Weights of a small GPT-style language model, trained from scratch on English Wikipedia.
Size: 9 layers, MLP 1536 tanh GELU, vocabulary 6529, 18.7M parameters.
Each number is 128 + 32 x the weight over its row's rms, rounded and kept within 0 to 255. Layers, rows and columns count from 0. Numbers have three digits each. The size before them is the row's rms in percent of the matrix's.

# layer 3 attention key, 384x384, rms 0.0746, rows 0-50, columns 0-127
103:124109139156149120128164134145156159164149164157072125126076089143107136107121154115167139088121135112122137136128178124105143139128112129184164120138109138061062129152148187152136103200146148193142133081110110187054179139157158142164181216131123123088111122081077136152167139158144145137085072067117186149126146112200091138170123055095127098127116142112116153130187113105174123108128
107:154162142145143178140092108137165152149061113125178072118132160150124129137114124118202112114131116121137165171128108168163091145136129096090146118067095121103164139159122122088088180098103136122130102125100136143125160131126142159143129150139143077173058116103173102169113157094101115167134089152162139194121148099162131133164122108124140082146153181102073119115131121175113132109135
109:090125078135149164160124116079099109100138165102121178150096078084142119100171111160129139117073145151170101135160115081145142111068130071139135187158088170096064123132141148122085155138105138150139135110141130103109096121145104115151080146101152124120123125120179129178150143126078144120096140140178129111076069078125115141121142125130145126129126115183115109160138122153134132092143
109:104115110112106101141135100148112106053110085176084120180118101135160126152112074118085152177149116141104123093111131070151161094120157127108124151165108078098146161169127138162106177147113100095101105119154145070180159156113091122091115104164143154135128121145160176156152083132207025122105174126167124163140172153094148132155108145084157178139120109139216172126123107093121122160098
105:082212113141154092123103076093068126108102183141144104145112172173134173090108097122148139161167069075168208077136119096151145161160059123071140096082116146142181066131067119106122127155161128104089138174083182091126162160122165087105110151168119166100122091112081196053121132123164095119140074152161089159108108146179152117106152084139122126131177101154133114164113166108115123139092
104:159117108119121152038064128215155151155087190153165155108125102099166098112062150124092155128118141150091138138155132139196080129092125149090102106099127133150136172185101143113076071123112137097132142145114134100132152162163175110125111148091181174153120114177104147081146178177117098118069059153101108082186135067154138139118109138159135160144172125062130054112169199074167116156138
104:081124110160159142146103146137155141119163116138104116131120126172148105091073130119116131138111088105155148074145070118114092124075126148110108172150195129059148062178130069114081094125089135161164155113109129109102152091157124083154129181136032145085115124100067129128115153124130155130162123083173179148124160052117117130072107082109160116165132091161110092107133127131126147117160
105:118074133129090142122122131110151090117155099151118149095102131066125110119102123121146128147168133125212146108149086127119198122148114156133144147114108189166111200172112055181083159154094141160110122108137170083163186165142115110153112060143143077140122087174171150160189152115115060160123138202148115135179097146127085093143114104149124133136156144149112107145144132091104098138073
105:102120148150139095084157129114144143137139112151096087140119122111119129157115154130165163122127179096112130120095161057067151166153082152176099081153079147171090099126142180152103111132091139133082180071161182110072146128101125128143084092158194145085147109069056171080108135104096161078125140094082131147117183195102113116134103136151194119133165144187146108117118113195149132125117
113:136092159138096076143107127216165137134125131191186136123154177196135116141135136164194126102150097101068098162200096143095123159121099067149151128156107117120153178112120135129096113100118185125163100074174123167126123156086139124096098084119111151131189125146163111153122117120188124190089131098096188163141159095118118100105077090112129159096136113146074131104123136148120132125125
102:089103074154109179151167110149105084112113089182174180129143131129134101117060117118156165138129171172118115136116059135156134140133104098125114060098150070113122171118133185109176079135153041151108143069129113100152117119036143136147111163176092140163117132091124158135153134109099153144143111116109112168171138090100040129096169170138149149149128157112177112179060132121131108134147
106:154139079069113173115108101139162151136075063118147083085083131114128108098166129113145159169092086111120104183162202121109080159143163096144129145080149180144122147147109138137111095151097149124102167133100142179117118134090064142111113137133101116141120112120101124148127188153156107128098083105117130160138061154116137111072127127072160101114087135123147099153142121109150217119114
112:120106126127100137098113170087075069154155176087142122150183115137130148159120113162111113132112163069172102120126126146143137118112137137111127140100169109184106113100111097102107125135133141205074153099111146183142135093154160178112123130138135174175129210098097128127093081143116125095114152099131148146125129086165158137117075127121182155136077086140140174167132164119132095104169
105:162101113164095122178158080051121115128071104094119129120156155148101144176160102089159167167129150102185153144103166124111142128146138162099113149064124136153149133146109132122103062118100129113101130113165181175156151127136156073143111120102136087089097147071059151141161125220136140188118101196137116099109140142172194159101152074132098157065083099131136232138097139137162129181115
099:088194070111147155065125162115110119113049115179092095096102112141102121161186113166111150153088105094151145109127190155175135185181108117187038110157138149164106127156136136127106144144129099152127114112126080121111170133129128161149142147155092153154130178143146070145128136128141169138151100125170150099142104164126116112134153115156107112148218165102155110142143126095121190098147
104:188168088120121132120130089166148118133167134100135160155113168132155127143110152141122091127135150083141096160101078177159108147177175124140117167165186118151141045125132176154139188151145149208139142212153124142147140150122131169140212155097097141071087089128124158137142159084216160150132159088101143186111111175157121110224081123122168142160123113144129148138108174100182133097187
110:146110110183123157180130123167136164149114183060126126085091136129148128143098155116121132067122180142077142112139136117168111147100168147124145110158149138137169084119119151086140196065149080156111150112154117132075164116137115182127139085162133167102147151180115132191120094066156116083145165137120159152143182102151159144113064132128146082124169168101082164093121125135167113124177
102:097122182139136141096146134178084120089106141085150119124151159102143052135113171133145190124134192134075124180117094154120153126149193146115085127151143088081133131106155145114099145094130130075103129120108143142143171179113098166112090114147164205061077136146187098182158168151179117248115143132105098071141176129122179140129153097089079131162063091111134109138107138170085091115126
104:155162151125145109115130174130131104116113119140157172174098151133142130144143132145099066136118035107105177111071122183125195126111145085130088089094121143116137161154095128175154110080056187062091117110070113126179096146106112147050165163123154140122185098135156145128103147213150139142121097121165091129119147189185137103096114080074139156108158105195129089125125139162146145152156
105:120177090144091181126138171134149059096158109130144157084139147096077121126165157128131110078173205167087113139109162087160100115133129096114103094090162092108172106071106125145108163132141144134199110138159093118109105119142112198142154151105131061064159115102073138193163139076082150090181108144128120149137092129098140163114119081136187138136121082124125167114062145143149159128106
103:105138117147082118154143108156097148145119133094146137159131114104148143184132135131139156138168121100129074126075183096149137193157105132107139131160139125131170159148154141120134103071132122165166073096080144123104097071187150077096142140102097144109118154124101193123094174075115161102135105109127149161099133164130101182130067088112148138143110138155128136106125150099111154127156
113:148127184130138114169046105077138146120134132139117082063112078118119113118110099113111127156108088157115163109144090056162131152115156109089160151177121122122108179141084106138120111169139151124066151211040103157144125057129145093078185163107152105126118102123095094144155119150127062101118138175143168166095166132168157175145132153120108150091126200099119154136075074171184074133128
122:098121154072105110172077116128136115103121118100100111151159120116125149127123100140178082145135103132158130100126178156179082125135129142166145132186081102122148136130181188084175157135159111179085133091098147147138102138121117082096151124199143056109172107089113097141141131131138146138112166073153059087154070161238121121115120142100154130147161133139120150153174142105097134158140
107:138082102130107133130123116144076151104082076097160133137140144133154131102109073106134114117154197068173179150149139155139130054116116120117084140117120155075121100118172121197138082143112083123143092081135108152130105123118174102231062090156141076170116152129182144138069119160135174116103198186093091107113085125113181109108121139169163124064133169116119173146085108139153102099199
107:153101112076181080144153104121119096125123128080165131157103147121203115192138119123105137129111169134149155138141109123141091129146097123113141129152094102086133081169158125100096125184132186150153116132093102147137133130160134136116156188129103111074143063147112110132104133052129178112114128167149079076152070093138108133140118123161129129118151130168140125162109182101103180157112
107:123135119106142158101167157121142136131123079146135145135078161151185193190073169161124123089099147095110133120196105090147119115094157115107154116126137150115045064094125127130140147156122116153109193118119141110126131159105164180174121083127110123142163144152167107113101080092093122097137111122110115174101115125114128082164135132130141182136129137128124126118100188179133131150131
105:129119158121146093133069148061184152117119176144141107072153091182099148123143127136111146169139157148155150125100125144041155160101133113126160114192094108130144108126123121175139113101096155120073097131171117067144103093105124174124152113058219116151140129108109136114135108150116159196199096143143136174133131089127152157128104128131062102146127079115116080097123091147166136143130
105:139080101122067107177129096155127147172175077139132120100167168171171156157128184107090071109142115098151112134140083095153088163140144120144113162111072135106096126079141146175144089124132148119157159094151141099116146106137134084127116128117068121159075180114120086141156109080107194077153134121127138142180136123197134161080098126136133188173136191135113108147082194094101151101112
101:098097079111154084088139197125146097156131116152147099167200098160174171174146117086128091139130136142083099168159149148189155118184084092152087085100145143079158094140159117174107108149156103138070099169097081125092175072121139158078179101170073100127172160119152143123177158141127153124150129085074145136085114154120111180131096116113138166161151151160121076147108107078141146097135
108:083134125130159143181090097106089140149112148094148101142122136069096058151169163129141147154124150122122143205168059134110159216155157124155107114141137158108143131148127110157126134131104113134146123145083119153163069160128118127190132151063115167137114110134174117072146079117165097062199126202175088118153141107148103096127144104086145110152111099098160142134155109086156122140207
101:093111151100171077145094134126142158132079169112125156104167155114110145109163067121137063123164100148112096147081177105104169104103101181132087166142058150154130108125188123153110203088129150131202140130125116085122107136112086137182087158144113123148108140100105111140123144144123129120128111116210160115107171140155120117191140076072166101125155127153124101104119112083129094161123
102:130171104100127124063166137101111164114161046117129112142118140154188168078124162101069142152060058087150088134139130112184131101185129131125085182151123130181125101117074162110116111108159066137221176115171092153085118119124131162161150107145115117167106126174135160196100173157115150100089134117159101074109105134185152154130109146171187100133137181138190134111160126119141114131151
109:138084096124109152099136101102112193088118073117178180105139089147126114147115120121209110131132112077072095145081143097147134129126132114115121107070132122145191072077108142102142125103132119172193176143166093147180127113060108160163151123196086127056196116095171098107145118148092199183103120069138125114153097131105104113113123144137159139092125132123157148168124192155140124065127
104:131140105119123090121093146113108097081168124123110120069139158193093130123112142108117133110157188157164120166139155171139129095127129114124081144108177178198164149143100094088164187053125169168189124135136090116109098114106131111147176080141162143148104060113166082072184107108141132104128198127080097119120128121117170089083165157078111135164151124163138137157113128128088174084106
102:164144169158164100107188176178177170117128180121078165154119116172211099140096161122089143168124110172189055096160098138136170153142137150167106068164093147134129127174129168151169153164083099112142112131158122096132142127071139172148163165105088079119073125140135138135091110235097095123134162124129120161161151145105140119150143123099105123143134114153143140124093100103105092093096
102:138159108113083129161137178095081210075121073120186119086146153130164103153168144185101092131130131115209114125122129114151136148119134185078174069118141135135181081156164103138130127134070060084175131111088139110091167167107134129070106130158148081132139120122143184067137147115085107115137132159132159160109061142166131146109107135138120144114118163149123142174103095080098075131146
105:170099038168147113108106120159123164119161098130116163114128153110125106143149107120143111184117119142106097152161140143134083115102159115142232173099168128091119137178078130117160158101050163093141131162085109112135143125084100129081131195162186127123112088114138152062148112137149134102109111112099109139158135124046163133100122108109139169137148095145086119123122176057116142068101
106:165089119177155114122113080111166122112140038145186101101082134104141054119191134129113110110157050112070109160174175133127191154128173119103082146130103171177119130065134128083110174144123135132107121068166127148077154106193093183149140154120141174139132155101112062144141127086135090108158106078087152128097149109154120127089136146106156154136152152123184139162151059171154093166133
106:129115109141160072149089150120135156134170137124103112106116141133139183140123105090071153116064137172095115161191093098115137106118150130163100071165106130103127142088121131151159177133108180130105139164143101161146137146094110173159138104178117147159134120178113086138153156139112188210115106096152151119059122160140082147121123129114153133100128084126084119103150109102160167149123
106:116181096072042094127175178138158104125136108104176107137087068094096148101198109111098149162140162119143145142209132141085162095139114186141119166104136167083138167113156126092079108058120159084052123126156113153178080080140146149135196106126097141166110140119118139133122136150118179130154147163120150147148090083142155098157095095094102067129101119121127184077127140147143078211108
105:117109164096147100109115133141080143101132141097116178123148146063085105127150140112155175106110100070143103209194091080120133092145168137147146067141163093113149161170146126121168117103147083162110157099125158134098180104117132117147162154123182079121142135097118136076170147124150175131143173155053127106128117087138114151130150120143116129094133156093132058126119154189113068120157
101:206084119189130144045066133155111107126177113131143191123098147106128069116097137189134129146142137128142132123119156150107191058173095086117141128120119098130131107148139091104117092121174072109144120164142132126144104134071108130119166167135166038107089131098116114178135170139133157068088092186159111110096107150084137086091096179158095148156139139209053109163169100107091148182133
106:114147134103168113125130147066113099120153091145127158120085149123083121143081168134129116123157160047081154111191138128056115181118098113138178140183143131090146051124095103156160160113139101127138146080151123099115101161112162140133110157141133107085109129130160090164103092164156141072067098160097035135086105124130114112098168046098134121040099097157067133118055182095138147133108
106:109138172149186106105102095070136069108131098119128036133129114134134095091100111214159155112111089037140096087109119167136149171100167132137123157106175097131151076166135103087112154170104171133124094086126115119113145089154106115084139179099138206129155135137107124152156047146202168162103151140140152137145129150095147148098099094167145144166098077094055172159115150168148145131111
103:080089146109105186140151109113120077102122085114142140150198064184079081105123131134127097140162084232180157131088183118133162151114138092117110145190185137147164127179149168110106211126162129106123129109155165074085142118083098092123155145132098124197149125106160058132120123110071132118095146135098115100119164181136156101130123113116100172149142099118134176164210134150121115140090
104:113117176152101094121141074111082157102100177124086120197079131120087155140191146065075103127152162169150067151163133111183196156162115150115151132135110163112058081094128107136131095183139158185109132139097096085191084129176153122109083116120140108160086101119111093133117081147185124121217154148102173128127211128114188133136127094099110083180148106098135126126141113151089157149173
105:102166141119102141139090092116129114137177077125079171082161102144090112083143119145160165155148144127162078112153163148119055099074128076104125155191078124107101168135100165197130162145124099141126198162117067125113117110091136120117156136136129141140139110110132137144125102113140110165130113109168149074121122100129108132113076106107144097176161143151160111119204190119109134119150
104:080146126171104098150128088118174125208134159167134074134137130089120131120132192104102127112144169061151148184154148104161111105126091135153191173134125098071154119106157119160084098110158090170078111132079161142183118095082099114115201134171088135140123138077140098091084114130137164063139097120148128128168124095131120180102136081124164122141162084063154171089132148161084095160113
108:159065152106120037140085150157131129114132116066123125129144132115151082087133169140099083154127089124139163095083134117115167109078163123089182152170172044094153129117137161196148135113120114164052095127114143114131180108132144084118128161160129119130081103141046129146114128140088106165073145110114104084126138174140098161120095136155144189139191095091153126189135184094142102106112
108:151130135152085137175101101077089137171154196102145134153129115089102170189118128108087158122101119137115116156126111134115111117135129164121113099184128148141108127094145132104137131123144135188126151195092108182131145100133120117099204114063092083151112130187137188121153085088107094134203133119147130151111144110131119117123129150115170187136169068143090146125161121159110114124140
109:129088185153060137086154089128119114159150109116093141129112048132054142068094113160115103129176133132085177081155127077162117127161107131120105148149130142134150140107157108112120132068057130113156061159120114131152022133133160106178138105172146080139105130103136132153175114125161063148105157129145168067165167133117174106164173133139168118126121110073155106100174175175137158045143